config.toml
n_layer = 9
d_model = 512
n_head = 4
n_kv_head = 4
head_dim = 128
d_mlp = 1024
vocab_size = 8192
activation = "swiglu"
norm = "layernorm"
norm_place = "pre"
norm_eps = 1e-06
positions = "rope"
rope_base = 10000.0
rope_fraction = 1.0
qk_norm = true
attn_scale = 0.0927
bias = "all"
tie_embeddings = false
parallel_block = false
extras = ["local attention windows", "shifted keys", "value residuals", "hashed n-gram embeddings", "capped logits"]
init = "normal"
init_std_qkv = 0.0246
init_std_o = 0.0
init_std_up = 0.0246
init_std_down = 0.0
optimizer = "muon_variant"
lr = 0.00148
lr_mult_qkv = 0.5
lr_mult_o = 3.0
lr_mult_up = 1.47
lr_mult_down = 1.5
lr_head = 0.00385
warmup_steps = 24
schedule = "wsd"
decay_fraction = 0.375
decay_shape = "linear"
final_lr_fraction = 0.0
batch_tokens = [32768, 65536, 131072, 262144]
seq_len = 2048
doc_mask = true
train_tokens = 906800000
steps = 8864
dataset = "wikipedia_en"
Each number is 50 + 15 x the weight over its row's rms, rounded and kept within 0 to 99. Layers, rows and columns count from 0. The size before them is the row's rms in percent of the matrix's.

# layer 2 MLP up, 1024x512, rms 0.092, rows 674-728, columns 384-511
102:43 70 69 51 17 76 32 62 37 73 47 39 46 51 61 49 54 38 45 41 27 68 52 64 38 48 70 53 71 78 66 52 71 46 41 54 64 45 59 53 42 32 68 37 48 44 67 67 45 41 53 42 65 77 56 56 50 39 45 57 23 35 56 38 70 37 63 09 58 46 30 67 30 02 16 43 71 47 50 35 49 48 45 52 58 61 72 41 44 38 40 71 43 29 15 63 31 49 47 49 49 45 47 66 66 35 60 52 19 64 65 53 76 45 31 37 14 77 97 72 47 76 36 54 40 48 55 73
103:45 55 57 58 48 33 89 54 70 25 47 45 52 38 61 64 40 71 59 86 45 52 37 66 62 67 49 39 92 76 41 36 46 66 60 52 38 49 45 69 51 18 61 45 56 56 27 55 53 37 35 44 52 49 64 39 48 53 42 48 48 41 46 45 37 57 46 47 34 40 64 79 76 33 41 48 61 61 16 56 38 20 46 31 55 70 67 16 58 57 49 46 41 52 47 40 75 68 48 50 37 43 51 35 39 31 47 42 51 51 56 62 56 61 31 55 56 73 67 45 51 42 37 59 51 52 41 42
110:43 42 85 46 45 59 41 46 64 48 40 54 65 30 45 44 32 63 37 60 33 86 60 57 63 39 60 49 53 47 73 58 89 35 51 30 74 26 45 63 39 48 49 35 39 69 36 52 75 38 39 55 48 66 58 21 56 70 22 39 53 68 30 63 36 47 59 22 49 62 65 36 65 34 43 52 62 50 59 54 50 26 56 46 37 60 26 63 67 44 44 71 52 31 31 53 37 56 65 42 60 77 58 45 55 53 68 26 67 50 46 38 25 72 33 63 28 52 35 75 43 53 51 38 41 60 75 52
101:69 81 41 63 64 69 44 69 26 64 34 46 66 45 20 31 41 34 50 24 44 47 54 55 64 59 34 60 56 53 48 75 50 45 40 39 55 27 60 56 73 43 55 41 44 44 69 55 27 69 33 34 60 47 49 33 64 37 79 56 39 70 57 56 55 38 59 57 67 64 57 30 48 54 56 62 35 53 39 35 56 76 52 88 62 59 54 45 47 39 83 86 32 19 58 55 42 46 33 55 71 60 35 54 56 65 51 84 46 46 72 45 42 25 45 50 45 49 62 68 39 52 56 64 48 39 47 38
100:61 62 37 65 79 54 59 27 35 67 44 61 75 61 55 62 34 42 49 57 61 38 40 61 61 72 33 54 50 62 59 33 69 35 68 27 50 41 78 45 68 43 27 43 46 60 37 57 32 35 30 37 76 24 44 46 69 54 71 28 57 32 24 33 54 48 28 47 54 68 62 40 75 51 68 58 40 60 59 55 40 47 31 37 40 41 25 50 27 45 45 67 54 58 45 57 44 58 36 49 50 68 45 51 44 60 61 41 52 60 30 47 50 21 46 59 61 47 41 51 46 04 39 30 64 52 51 61
101:67 53 56 49 47 52 39 37 48 41 73 67 28 54 51 33 49 50 52 26 25 43 34 46 26 45 62 73 46 51 54 56 46 32 64 58 33 76 32 60 52 28 44 78 41 83 21 75 71 49 44 39 73 66 53 85 57 50 27 44 85 63 63 23 39 72 71 75 45 34 28 30 63 56 39 80 58 55 53 23 39 12 35 28 44 56 39 66 55 54 33 78 75 30 39 39 47 67 37 38 39 62 45 65 42 64 56 62 69 60 44 42 73 45 60 43 55 49 35 46 41 36 35 65 67 41 36 55
098:57 39 60 38 55 42 40 37 28 48 46 37 55 36 74 39 37 62 64 50 31 49 46 69 25 60 40 61 55 76 31 61 37 38 65 53 44 51 46 48 74 73 49 49 34 27 54 39 56 40 47 60 53 41 47 46 45 62 60 34 37 31 39 20 43 51 52 56 56 59 49 47 30 61 37 52 63 58 43 54 38 53 43 68 76 23 52 73 28 53 45 35 38 53 58 53 54 57 76 59 62 37 84 45 45 64 47 22 54 54 60 80 49 45 66 58 49 64 58 78 33 45 43 61 51 62 61 65
098:47 38 51 67 29 47 46 30 35 41 55 72 38 56 58 38 73 64 35 60 72 69 47 68 78 52 60 63 70 29 47 57 60 49 38 63 67 55 66 26 51 56 50 54 53 40 35 38 21 68 30 07 43 38 77 51 65 45 34 48 47 39 38 52 63 73 30 59 63 41 46 59 33 43 44 66 23 30 56 62 44 45 57 42 49 63 46 42 51 53 31 62 71 53 57 40 44 54 39 45 63 23 42 70 64 65 58 30 46 52 23 19 57 61 49 50 47 53 38 22 35 76 39 36 55 69 62 46
097:65 47 70 33 64 59 79 55 60 63 64 14 49 31 33 24 53 62 86 27 05 43 54 52 44 53 41 63 44 35 60 62 59 41 41 71 52 41 79 47 55 41 18 47 32 62 35 60 63 15 23 48 62 42 50 33 36 47 56 45 35 39 65 44 47 43 51 48 61 35 53 44 49 51 61 37 59 64 55 29 25 49 51 51 49 44 59 74 40 67 70 66 45 63 90 18 44 38 56 44 71 54 66 45 48 61 46 57 28 29 65 51 60 74 30 51 48 46 45 56 64 61 24 27 52 57 08 65
100:76 35 57 29 34 60 45 43 69 04 37 45 71 64 42 54 59 37 90 46 52 41 59 64 45 13 65 43 25 75 37 81 58 62 43 40 53 21 57 59 36 70 36 68 32 38 55 72 60 41 50 58 40 27 38 59 57 49 57 34 17 67 30 35 20 47 62 75 41 45 43 53 46 36 24 45 69 63 54 55 44 63 53 88 73 49 29 39 57 57 52 39 55 69 54 61 17 54 69 56 49 73 70 56 68 59 51 31 90 61 30 30 40 22 35 53 56 55 34 57 37 43 47 54 66 68 50 43
101:70 56 52 36 65 66 63 35 54 78 64 47 69 42 51 35 69 40 55 53 47 29 50 49 30 71 44 46 42 52 47 49 37 51 38 53 53 58 35 65 51 54 43 42 43 45 78 65 36 51 42 53 54 29 48 70 67 77 50 56 67 40 49 59 54 56 41 33 85 55 57 37 32 35 35 47 38 44 40 33 24 35 55 44 56 64 36 37 50 58 29 85 54 42 51 46 27 51 72 49 10 64 61 79 72 72 52 59 57 47 52 47 27 65 18 68 46 55 72 45 43 64 10 42 30 59 36 45
094:55 51 47 50 34 85 54 04 41 34 47 43 44 57 42 41 33 78 56 63 15 63 41 40 49 33 69 57 26 60 52 37 77 53 22 67 66 52 20 45 63 47 46 50 50 70 61 49 47 41 26 61 47 43 38 39 42 49 60 55 37 50 43 19 29 80 81 40 44 45 60 28 49 40 52 50 50 78 41 17 45 28 99 40 55 52 54 65 71 49 55 49 66 28 67 68 48 56 69 34 16 44 45 62 25 58 47 56 59 43 50 55 69 39 32 59 49 53 43 41 64 57 57 35 29 41 47 38
095:67 60 38 51 58 62 46 64 38 30 46 42 57 50 61 50 39 62 30 45 53 52 22 59 30 76 41 43 30 56 42 49 55 36 47 40 60 58 78 60 41 31 41 70 47 19 55 69 60 29 70 57 40 61 84 56 53 51 56 56 23 20 92 67 59 55 62 53 55 61 36 66 20 60 70 53 45 49 44 31 49 56 32 46 75 72 06 42 41 58 53 49 19 72 43 47 56 34 42 43 48 63 55 64 47 35 51 46 53 40 45 63 53 48 63 28 61 65 69 30 44 66 42 50 52 42 38 67
103:87 60 26 51 42 37 54 49 34 40 53 67 50 52 44 68 61 42 64 39 33 41 53 36 41 30 62 28 69 55 69 50 36 70 58 53 60 80 42 72 62 33 60 23 45 55 29 61 72 81 64 51 29 49 34 50 39 38 47 48 49 52 47 47 39 43 73 20 27 29 47 56 36 63 40 56 43 46 39 45 60 86 41 31 49 22 45 43 52 68 95 49 52 06 52 57 44 06 64 35 30 45 65 36 64 49 66 40 61 55 55 31 55 40 67 59 51 57 36 35 66 55 24 64 75 68 30 52
105:69 44 60 69 54 85 41 39 48 19 63 62 39 40 41 37 63 37 60 50 42 28 37 71 86 44 63 50 55 45 63 63 35 26 24 56 66 63 36 20 22 62 46 35 39 32 30 57 72 49 57 71 92 68 65 60 50 33 39 53 21 57 44 33 49 52 48 60 44 55 46 49 43 53 34 24 62 04 54 42 34 39 70 48 46 56 24 38 59 54 46 32 65 53 56 46 48 40 46 76 76 45 42 54 47 56 46 30 77 68 75 51 17 61 61 64 23 82 59 22 65 36 80 23 51 56 36 91
107:69 30 56 40 42 37 31 85 39 48 57 58 61 37 52 53 52 53 31 39 52 68 43 71 56 55 22 37 42 72 56 56 85 46 31 40 62 46 21 67 58 49 62 69 65 52 26 14 62 17 22 42 28 52 34 74 41 43 47 72 19 66 50 47 40 52 56 45 51 39 38 30 36 25 46 41 58 48 74 49 61 28 48 67 47 34 52 31 28 51 47 48 27 40 50 48 50 52 70 62 22 66 56 50 75 38 52 61 56 79 60 44 47 50 46 48 67 35 62 58 21 21 50 64 60 38 55 39
102:63 58 66 62 68 64 47 63 47 58 59 52 51 61 60 42 33 36 65 55 40 60 44 22 55 57 52 80 45 57 66 33 60 56 26 47 47 38 37 63 32 47 57 45 35 53 34 43 01 42 52 27 59 37 81 45 57 40 29 33 57 41 63 53 31 69 66 68 85 54 43 41 54 50 43 41 50 37 91 42 78 52 57 35 68 28 48 38 99 42 61 34 54 53 34 86 70 47 46 36 31 33 39 42 46 47 41 52 56 79 64 74 11 57 50 16 54 43 42 59 65 23 42 47 49 69 57 44
099:29 34 41 70 43 29 55 31 43 52 47 55 24 82 69 48 72 31 55 63 39 37 68 62 40 32 52 52 76 07 80 55 57 57 47 45 66 40 60 42 46 13 75 66 56 63 54 48 70 73 57 47 32 60 62 30 33 57 42 61 68 43 59 55 48 60 43 48 78 63 30 47 62 57 57 62 57 64 55 44 35 72 49 53 57 62 66 27 53 38 48 58 67 45 49 35 30 72 46 75 16 74 41 40 45 54 54 44 49 44 78 82 35 30 54 32 63 59 62 62 57 44 82 27 56 57 73 46
095:50 57 64 52 45 29 60 38 79 61 79 48 29 66 41 51 61 28 58 29 52 52 51 59 45 59 65 57 57 44 38 48 29 36 63 56 39 48 40 59 53 63 37 80 63 35 34 52 42 45 40 41 72 65 54 52 40 37 50 66 37 22 61 28 35 62 13 51 55 40 55 70 28 39 58 24 21 47 66 35 44 48 46 62 53 63 31 43 53 17 46 56 48 82 42 54 73 68 70 47 31 59 53 59 45 64 56 52 55 28 58 47 59 62 45 38 58 43 75 59 71 66 72 51 70 49 38 20
100:30 38 54 47 45 70 66 70 40 36 37 40 43 52 48 38 43 28 61 66 65 55 58 13 55 74 64 47 52 69 24 58 53 32 52 55 42 85 38 55 52 55 47 48 49 58 65 73 65 35 68 63 59 51 57 34 68 79 50 50 25 46 60 31 43 75 37 22 32 65 49 28 68 47 35 47 43 47 36 50 23 31 29 44 46 51 28 69 68 49 52 62 62 31 66 60 28 63 63 54 50 59 39 58 55 48 56 34 52 33 23 62 47 72 49 52 69 42 51 47 42 62 76 67 48 77 34 22
105:56 47 39 67 68 48 73 59 53 64 66 62 53 38 85 57 59 55 62 51 82 36 41 69 57 60 47 65 59 59 67 53 35 37 54 54 38 43 46 59 70 42 50 69 66 62 82 48 67 52 50 56 51 53 52 38 46 58 33 44 54 37 11 54 26 55 41 64 51 37 56 11 69 68 49 63 42 46 56 41 61 47 36 61 36 53 64 54 25 80 68 62 62 45 73 62 62 48 41 45 58 48 55 37 53 79 18 47 28 56 50 74 38 48 69 42 71 58 12 54 40 65 73 41 55 91 53 35
095:58 33 52 75 42 48 26 61 55 49 26 33 37 53 37 53 66 58 44 66 77 65 65 38 46 72 58 62 51 56 63 45 65 41 40 40 33 50 34 51 49 47 48 53 57 60 57 72 62 45 55 59 59 31 76 51 16 52 35 64 47 71 78 50 27 30 41 52 35 72 46 83 46 56 45 32 46 44 17 50 39 53 49 51 43 26 56 25 37 60 60 45 68 40 66 58 52 56 30 57 32 62 63 56 69 41 38 35 71 66 49 40 48 31 51 44 67 27 86 70 26 57 75 89 77 21 39 47
106:56 53 45 47 52 48 52 61 56 56 45 36 58 65 53 42 20 39 72 32 63 55 37 44 57 58 61 80 63 53 36 47 55 52 89 60 32 35 55 68 50 75 06 54 72 46 34 73 51 56 50 46 57 60 51 46 36 44 84 37 68 53 50 65 52 09 37 62 50 54 66 87 60 76 28 61 63 41 46 18 52 84 41 23 63 37 47 47 46 54 41 29 72 47 68 75 31 34 51 46 63 21 57 57 65 63 61 72 53 46 26 55 71 38 33 75 57 66 66 57 25 52 28 40 79 41 16 34
099:70 23 67 39 58 42 37 46 86 54 65 54 49 63 29 31 50 46 42 58 61 60 57 55 58 75 49 54 39 29 47 37 45 97 35 52 38 38 43 54 44 52 65 38 57 35 59 57 67 73 33 41 65 51 48 33 55 34 63 57 50 64 49 66 24 49 36 55 47 49 63 45 27 49 53 50 39 36 38 99 54 47 44 51 57 67 66 50 49 28 30 52 77 77 44 49 61 75 38 32 78 60 42 41 55 17 34 35 38 48 39 31 63 57 40 52 78 45 54 58 53 24 68 46 58 63 35 44
101:61 51 72 88 50 37 60 35 69 35 38 42 46 81 71 19 71 40 44 56 39 78 17 70 61 77 56 57 51 24 60 26 12 56 48 37 25 56 27 48 52 73 44 55 50 51 28 39 45 76 45 44 45 66 41 21 44 57 39 41 57 33 47 64 51 61 60 41 34 40 41 58 27 64 31 66 51 40 56 57 39 67 58 54 50 42 66 42 67 55 47 27 49 57 63 43 42 43 37 45 42 64 29 40 37 53 57 54 67 57 46 60 36 45 62 45 61 43 32 44 43 47 32 41 39 32 40 52
095:44 65 48 65 38 55 54 39 30 75 57 53 33 35 49 34 21 73 65 77 51 49 37 46 42 26 59 39 49 57 64 21 37 40 51 48 62 63 54 63 48 54 54 67 80 52 15 38 56 52 26 58 63 40 54 23 69 66 69 45 46 72 46 41 67 31 42 42 35 63 37 60 51 59 60 56 61 71 43 52 63 26 55 64 28 53 82 53 40 53 62 60 41 61 56 57 60 40 40 59 47 44 37 68 41 67 36 49 74 31 55 58 64 58 73 36 65 51 41 45 62 69 76 20 46 38 51 22
097:55 47 57 68 47 56 60 38 77 68 52 47 35 58 43 64 50 30 70 49 34 47 52 38 58 60 67 32 40 45 27 33 45 60 24 33 54 41 65 66 52 74 47 47 40 52 60 56 43 39 61 45 53 59 52 47 57 57 41 34 45 67 44 39 43 73 74 63 59 65 54 67 43 31 26 45 36 33 32 62 38 42 67 71 87 56 63 51 58 72 67 52 20 61 46 44 47 29 77 64 49 57 33 58 74 35 29 01 39 59 59 52 28 45 66 45 66 32 32 49 51 52 59 58 43 61 50 32
107:58 55 26 76 32 32 39 69 71 53 31 33 47 49 36 56 48 63 54 41 48 53 48 44 56 65 48 23 37 51 60 45 53 61 80 32 18 38 49 34 60 56 74 70 44 55 34 62 58 13 44 48 77 49 62 27 45 43 58 42 65 55 46 18 36 77 44 69 55 34 24 80 39 41 41 47 51 59 51 61 35 51 24 45 29 70 59 59 62 57 49 86 60 74 55 57 45 38 74 51 62 56 48 58 68 50 49 43 45 46 56 49 38 27 49 26 72 17 39 29 69 53 54 63 40 57 62 48
100:16 57 48 45 59 57 52 42 69 73 26 47 52 55 51 52 25 47 40 45 48 34 49 36 41 31 43 47 57 34 40 66 44 79 71 76 63 54 69 63 49 55 33 58 44 60 22 44 57 46 52 44 60 56 35 36 19 36 47 61 33 55 50 57 54 62 48 55 48 51 28 48 49 44 53 32 41 50 48 63 13 45 19 41 67 48 54 66 30 27 61 37 61 55 32 40 53 56 35 43 26 41 59 69 77 77 55 50 48 23 49 44 33 65 37 73 65 39 48 18 61 70 35 30 39 49 62 50
105:49 42 52 71 49 33 61 51 79 47 21 42 43 45 27 52 45 60 65 58 59 50 34 52 47 43 45 32 66 45 47 58 44 21 53 47 71 31 30 61 69 28 30 61 72 62 62 32 43 51 65 35 50 61 52 49 46 54 37 59 66 43 86 66 19 58 44 49 41 22 33 54 67 47 72 61 47 76 63 08 49 31 46 56 49 49 65 49 44 34 67 68 66 61 71 56 44 36 60 47 53 71 56 48 43 43 28 64 71 66 49 48 58 61 39 50 36 81 46 48 47 10 50 48 74 46 67 56
104:69 68 65 42 52 37 73 28 61 56 33 45 64 86 42 39 30 36 43 35 67 81 50 49 39 68 54 37 48 77 64 60 37 38 51 57 25 70 45 60 48 45 35 44 53 62 66 36 21 28 66 50 64 67 59 24 33 52 38 55 48 59 49 47 36 59 70 17 46 31 39 39 46 55 51 50 37 22 26 79 36 52 31 43 49 36 31 48 45 65 50 32 43 67 52 42 62 55 45 62 58 26 53 34 32 65 53 28 54 61 41 62 30 61 66 60 68 46 52 83 29 31 60 66 33 53 45 41
091:46 43 37 65 43 61 29 32 52 17 61 72 31 25 30 22 49 61 27 59 49 55 34 52 67 19 65 49 42 64 47 44 58 34 58 55 77 61 63 73 48 60 63 55 82 57 33 69 86 62 25 49 32 51 53 58 50 34 50 59 67 50 52 63 45 57 61 56 29 69 44 31 22 67 21 61 68 55 41 50 69 39 43 54 46 34 66 50 37 43 71 61 45 54 55 34 04 54 45 59 40 67 61 44 60 37 36 40 27 60 51 36 66 48 57 78 32 72 51 35 75 46 31 65 58 62 72 38
100:57 35 39 59 43 55 49 60 52 66 55 34 34 48 54 51 51 50 42 51 24 63 57 32 37 50 41 59 70 50 41 53 12 81 30 41 64 36 21 45 67 67 72 38 63 46 53 52 49 57 39 59 66 51 54 37 63 50 41 29 69 59 24 67 54 23 29 59 51 41 22 55 69 64 36 59 49 42 49 53 27 32 30 39 59 73 77 38 30 65 69 41 44 42 58 36 59 74 15 45 56 52 47 57 67 22 49 61 57 32 33 36 35 44 59 63 49 58 38 50 73 48 18 71 36 78 66 37
098:60 74 59 34 36 53 38 34 58 53 48 53 42 51 49 38 82 49 16 25 30 40 64 65 39 42 60 59 48 65 31 60 47 26 43 54 27 72 51 94 61 44 37 53 43 67 59 22 51 46 41 53 42 58 65 55 50 58 44 41 50 54 31 62 52 21 71 31 43 47 61 39 11 59 63 44 47 29 54 50 36 33 24 32 12 59 69 64 36 36 75 42 61 31 17 37 63 47 47 46 86 48 53 37 27 56 82 50 43 55 36 42 50 58 63 32 30 44 57 30 57 44 38 37 38 56 70 45
101:68 59 60 50 31 53 63 41 56 60 14 68 57 55 36 44 68 67 40 56 59 35 45 44 84 53 55 51 41 48 32 43 71 37 86 48 47 25 45 52 42 37 48 63 57 28 58 43 31 65 29 39 40 53 38 60 36 54 43 24 42 93 72 59 56 38 78 63 47 53 47 76 65 34 57 41 67 41 50 38 41 42 68 48 40 36 93 83 30 57 47 58 59 83 50 63 46 41 30 39 28 64 58 47 58 34 66 60 65 55 64 67 48 44 55 38 56 56 32 43 58 40 38 51 30 83 37 73
099:33 52 44 48 59 25 42 54 78 54 38 22 46 49 28 49 44 52 32 45 63 75 25 37 50 35 67 43 41 96 59 62 60 59 30 36 38 58 63 44 54 66 44 48 27 74 54 66 54 87 44 51 58 43 37 64 34 58 35 51 46 40 43 59 65 59 54 68 50 53 55 31 48 49 39 36 59 40 40 68 30 44 19 44 47 52 08 33 47 44 50 61 66 28 49 97 64 62 66 64 56 55 40 49 42 63 40 42 65 60 55 47 56 35 43 48 59 83 46 66 30 49 30 72 49 74 68 37
099:40 60 48 39 75 30 64 60 23 61 58 61 83 53 46 56 42 49 61 84 35 45 69 47 40 68 45 80 38 79 90 46 47 59 79 71 41 70 43 72 60 28 32 62 56 56 65 68 51 41 54 15 44 32 54 35 37 52 56 73 37 36 38 57 62 50 65 44 48 50 52 58 68 48 56 40 47 28 66 48 45 36 40 46 55 58 42 55 64 68 41 74 56 43 22 31 49 64 47 49 68 38 58 45 37 45 29 56 44 46 41 24 53 67 37 46 52 39 49 72 62 54 53 34 24 78 32 41
098:66 55 48 57 56 55 30 47 61 79 41 42 83 55 63 57 68 72 50 48 66 34 54 59 37 45 46 44 68 79 49 29 29 55 47 51 42 36 42 99 37 44 58 52 72 71 54 58 49 56 34 30 56 51 59 39 40 36 58 46 34 14 50 26 45 53 66 52 36 46 66 46 57 63 68 59 70 69 56 37 69 67 47 63 52 46 52 43 47 55 63 44 62 55 25 68 44 72 41 31 53 45 63 54 59 78 53 55 46 29 26 55 60 54 35 24 49 88 72 34 55 30 38 60 58 52 60 39
106:67 64 67 38 78 74 65 26 73 30 51 42 43 56 45 66 60 53 59 39 56 51 52 66 48 67 48 48 54 37 55 24 39 51 83 62 25 33 53 30 48 69 40 61 72 30 48 56 35 61 56 56 26 79 39 23 99 48 51 32 39 47 26 54 41 42 34 29 64 68 25 39 52 26 28 50 53 58 53 59 40 67 56 43 76 29 62 47 42 90 15 70 27 52 41 51 67 19 55 44 46 54 33 46 83 65 33 31 30 60 60 31 33 52 43 71 45 49 47 37 58 47 59 45 68 56 39 56
102:41 48 52 90 74 25 56 51 35 28 54 52 51 40 47 58 59 48 54 36 47 37 37 37 31 39 58 46 65 46 51 46 39 81 58 11 61 73 61 66 75 62 35 78 49 30 59 45 59 39 56 59 37 24 62 47 42 57 48 66 15 49 62 37 49 54 37 49 31 62 36 47 53 43 72 55 39 64 54 23 37 50 57 55 31 63 60 65 55 49 40 54 38 55 44 31 63 61 70 59 51 69 49 35 40 52 66 17 41 32 34 33 54 50 63 53 50 90 39 55 67 48 37 20 75 35 60 28
092:61 63 91 28 61 37 39 58 48 60 42 63 43 61 59 45 56 68 30 34 58 78 67 44 72 53 57 52 59 63 34 42 70 51 51 62 62 83 38 33 51 99 63 63 37 61 47 26 33 44 71 35 61 47 47 57 77 78 57 54 51 56 44 70 35 37 26 49 68 08 49 47 39 39 60 45 57 40 36 44 54 62 53 51 63 55 30 60 54 62 36 42 45 45 33 57 47 43 64 34 44 51 28 36 78 71 57 12 00 39 31 43 54 42 64 60 71 70 23 79 40 22 41 55 60 40 45 33
098:27 46 34 40 73 80 33 74 59 50 37 69 65 62 52 34 48 44 57 56 45 42 44 43 52 26 24 48 55 56 49 50 49 59 64 63 31 38 58 62 32 63 65 31 45 42 39 42 46 37 57 59 26 30 39 25 61 50 48 60 54 55 26 61 50 25 68 56 22 56 53 37 61 51 38 56 49 92 48 54 51 43 63 64 73 46 35 69 27 40 53 62 38 56 60 56 39 57 51 27 44 20 62 27 54 73 42 37 68 54 43 93 60 40 50 69 32 44 39 95 47 91 43 62 84 59 50 70
105:63 39 55 65 35 43 71 20 48 37 29 68 54 71 51 23 72 42 60 56 27 82 52 60 35 34 61 20 53 39 52 56 60 34 39 50 57 49 41 81 25 59 83 41 41 49 63 59 65 58 68 52 65 38 63 41 51 68 67 54 66 66 53 78 46 50 72 34 41 38 45 32 44 67 71 24 71 46 51 51 45 65 49 59 48 50 19 82 21 26 19 32 42 42 45 21 29 60 30 72 24 47 65 60 49 53 40 61 48 37 51 37 65 58 45 58 34 60 24 56 83 49 68 54 42 36 65 71
101:77 48 68 59 56 54 50 40 31 36 53 24 46 78 42 61 72 50 37 57 35 41 36 19 61 54 72 58 63 44 20 36 36 46 59 63 55 66 31 24 21 54 52 67 67 51 59 43 42 60 28 45 85 53 82 53 71 45 43 27 47 50 54 85 67 84 71 66 57 43 54 71 61 42 59 53 49 34 63 42 58 54 62 75 74 58 39 45 23 63 44 53 59 39 36 56 39 37 39 45 21 50 45 63 51 68 52 61 79 50 67 60 46 67 64 49 71 55 28 46 34 35 58 53 49 40 34 53
103:70 68 34 20 27 51 63 75 72 76 09 23 50 72 47 55 78 54 60 58 42 41 37 73 60 53 57 58 49 64 33 36 40 22 57 47 39 49 84 45 60 48 59 43 50 50 52 59 64 98 46 50 39 53 51 39 53 43 43 36 68 64 38 49 67 49 69 76 36 45 49 33 69 41 66 50 51 36 66 39 50 56 35 50 28 56 56 47 69 62 38 43 37 38 24 39 59 47 47 62 91 42 73 28 44 37 66 37 76 52 22 60 41 66 55 50 70 50 48 27 64 40 64 50 71 50 42 60
093:48 53 52 57 38 42 49 51 36 38 52 45 68 71 39 40 41 41 36 46 52 40 44 38 34 60 32 55 77 40 59 60 39 55 63 68 38 53 45 56 56 54 55 22 49 27 75 52 53 64 77 33 44 48 78 45 44 73 36 45 57 33 25 54 55 37 68 65 66 42 59 20 75 36 73 68 67 19 49 81 48 44 45 50 42 39 30 41 39 63 41 68 58 56 57 27 50 36 39 44 47 51 54 52 96 40 47 45 72 75 29 70 18 35 45 34 69 60 44 38 81 43 48 66 24 47 54 73
104:56 62 45 31 46 69 45 42 54 40 37 81 49 45 45 40 54 46 52 38 37 50 50 44 50 43 37 36 76 50 76 67 54 45 44 50 18 47 44 65 66 56 48 43 57 67 44 60 44 79 60 51 35 54 41 45 24 56 56 47 44 40 34 30 53 49 52 63 47 45 59 52 33 79 57 69 46 83 39 61 74 60 64 74 34 42 33 35 38 99 56 42 51 44 53 65 11 47 51 75 46 54 43 62 28 31 39 39 36 51 64 47 48 27 38 80 64 53 77 21 25 58 69 58 43 38 55 41
096:49 25 65 58 42 38 69 62 48 73 37 10 67 42 67 57 31 37 63 64 34 61 76 40 31 49 66 74 43 41 59 64 33 46 40 63 76 34 82 76 72 61 36 37 19 31 71 46 25 47 61 57 51 51 66 45 60 54 70 85 43 70 38 42 30 39 59 46 26 53 53 59 71 48 49 61 28 48 36 36 70 26 73 61 51 58 39 57 51 52 40 53 60 26 41 51 45 66 62 38 70 51 84 39 55 34 40 71 45 43 50 45 48 77 71 49 36 58 67 20 29 53 24 42 28 58 36 56
101:46 45 63 65 52 58 57 50 63 52 47 34 53 42 50 48 58 56 38 66 74 64 26 38 52 56 45 68 60 24 43 81 46 52 51 64 69 70 62 58 46 40 32 55 41 50 45 39 50 49 49 15 00 38 38 57 51 61 55 34 79 48 44 67 72 29 53 30 34 42 34 33 49 58 16 42 44 67 57 52 59 46 42 65 51 38 40 44 56 43 17 68 31 56 32 43 49 65 49 42 41 42 68 00 61 46 40 77 54 59 51 57 46 48 32 56 67 43 54 45 87 42 28 72 40 43 77 29
097:37 64 54 53 56 67 70 52 25 38 58 24 57 30 42 54 25 62 21 59 60 33 41 56 39 41 56 47 49 34 44 74 67 54 29 73 56 35 61 62 62 47 73 57 26 48 38 78 58 45 73 41 27 40 48 52 76 49 33 58 64 38 56 43 36 56 52 53 62 80 50 65 40 58 38 49 39 61 49 37 53 63 74 55 66 37 31 60 36 55 34 35 37 39 45 79 38 65 47 72 61 50 62 58 64 53 93 48 56 43 55 58 31 55 54 23 67 70 57 30 46 53 59 48 69 86 43 64
105:82 24 41 63 52 67 80 15 59 47 40 45 38 52 73 28 51 47 71 47 24 73 45 73 31 56 40 23 27 18 72 40 55 33 32 56 38 43 63 58 67 51 60 50 28 65 53 67 51 56 90 33 66 37 25 21 34 50 72 61 40 37 70 44 38 32 51 57 57 46 72 70 37 52 65 27 80 41 46 38 66 57 42 53 21 59 55 41 35 36 65 67 57 75 87 51 54 51 08 36 69 58 56 55 39 38 33 56 63 49 31 36 28 15 77 69 52 58 36 72 27 59 66 58 54 52 36 56
099:47 49 37 58 51 48 54 45 44 57 52 79 44 41 18 44 66 46 30 44 65 74 54 16 56 59 51 59 42 51 52 54 52 41 42 36 33 56 62 45 53 55 65 51 26 54 70 27 34 49 63 45 29 52 72 42 65 74 45 66 27 70 40 48 24 61 72 39 35 41 42 52 58 40 45 72 38 49 25 56 63 64 60 51 53 44 54 60 61 68 38 34 48 82 69 38 50 41 59 59 48 50 64 76 32 48 59 37 64 45 48 36 46 66 66 63 42 28 57 60 17 52 61 57 66 56 34 25
100:53 46 71 57 52 23 44 38 55 84 52 60 40 71 81 62 38 24 43 34 59 53 18 40 73 68 44 66 51 33 59 32 54 53 72 19 46 47 70 49 63 62 71 61 47 33 25 64 64 29 47 28 40 39 44 63 88 58 34 75 43 40 68 48 50 70 40 50 28 36 07 64 40 51 67 54 46 61 66 50 69 54 44 59 44 66 59 16 61 37 77 57 46 37 55 49 46 43 50 85 35 51 37 36 47 57 50 42 39 67 48 57 42 77 45 63 57 53 38 54 46 62 36 65 55 57 38 55
106:82 77 38 60 60 45 46 65 53 59 52 48 61 35 28 72 27 36 23 72 54 46 39 42 36 35 30 38 51 27 35 46 59 91 50 56 37 43 38 70 82 41 58 38 50 45 51 39 41 40 46 34 51 68 66 46 26 27 69 47 59 68 56 76 47 34 28 62 44 65 44 41 69 46 15 53 18 59 52 37 62 64 44 40 67 58 60 72 36 30 57 31 30 41 52 30 26 54 66 59 28 46 42 46 51 29 62 60 58 51 53 56 78 73 39 65 49 62 44 82 59 48 63 64 47 64 53 51
100:17 50 48 46 78 41 54 43 38 27 32 38 51 51 66 60 45 77 10 28 44 58 41 45 59 51 69 45 42 36 78 46 68 47 49 56 12 54 83 42 31 43 50 63 76 44 57 47 62 64 44 82 22 64 39 39 27 67 59 56 47 63 62 61 54 49 56 32 52 60 70 35 35 56 59 79 07 39 50 52 40 83 66 62 51 63 32 61 37 21 34 49 50 32 45 51 68 66 63 22 23 68 43 43 27 67 32 58 46 54 50 50 32 17 48 43 22 66 74 55 51 55 44 56 43 80 39 59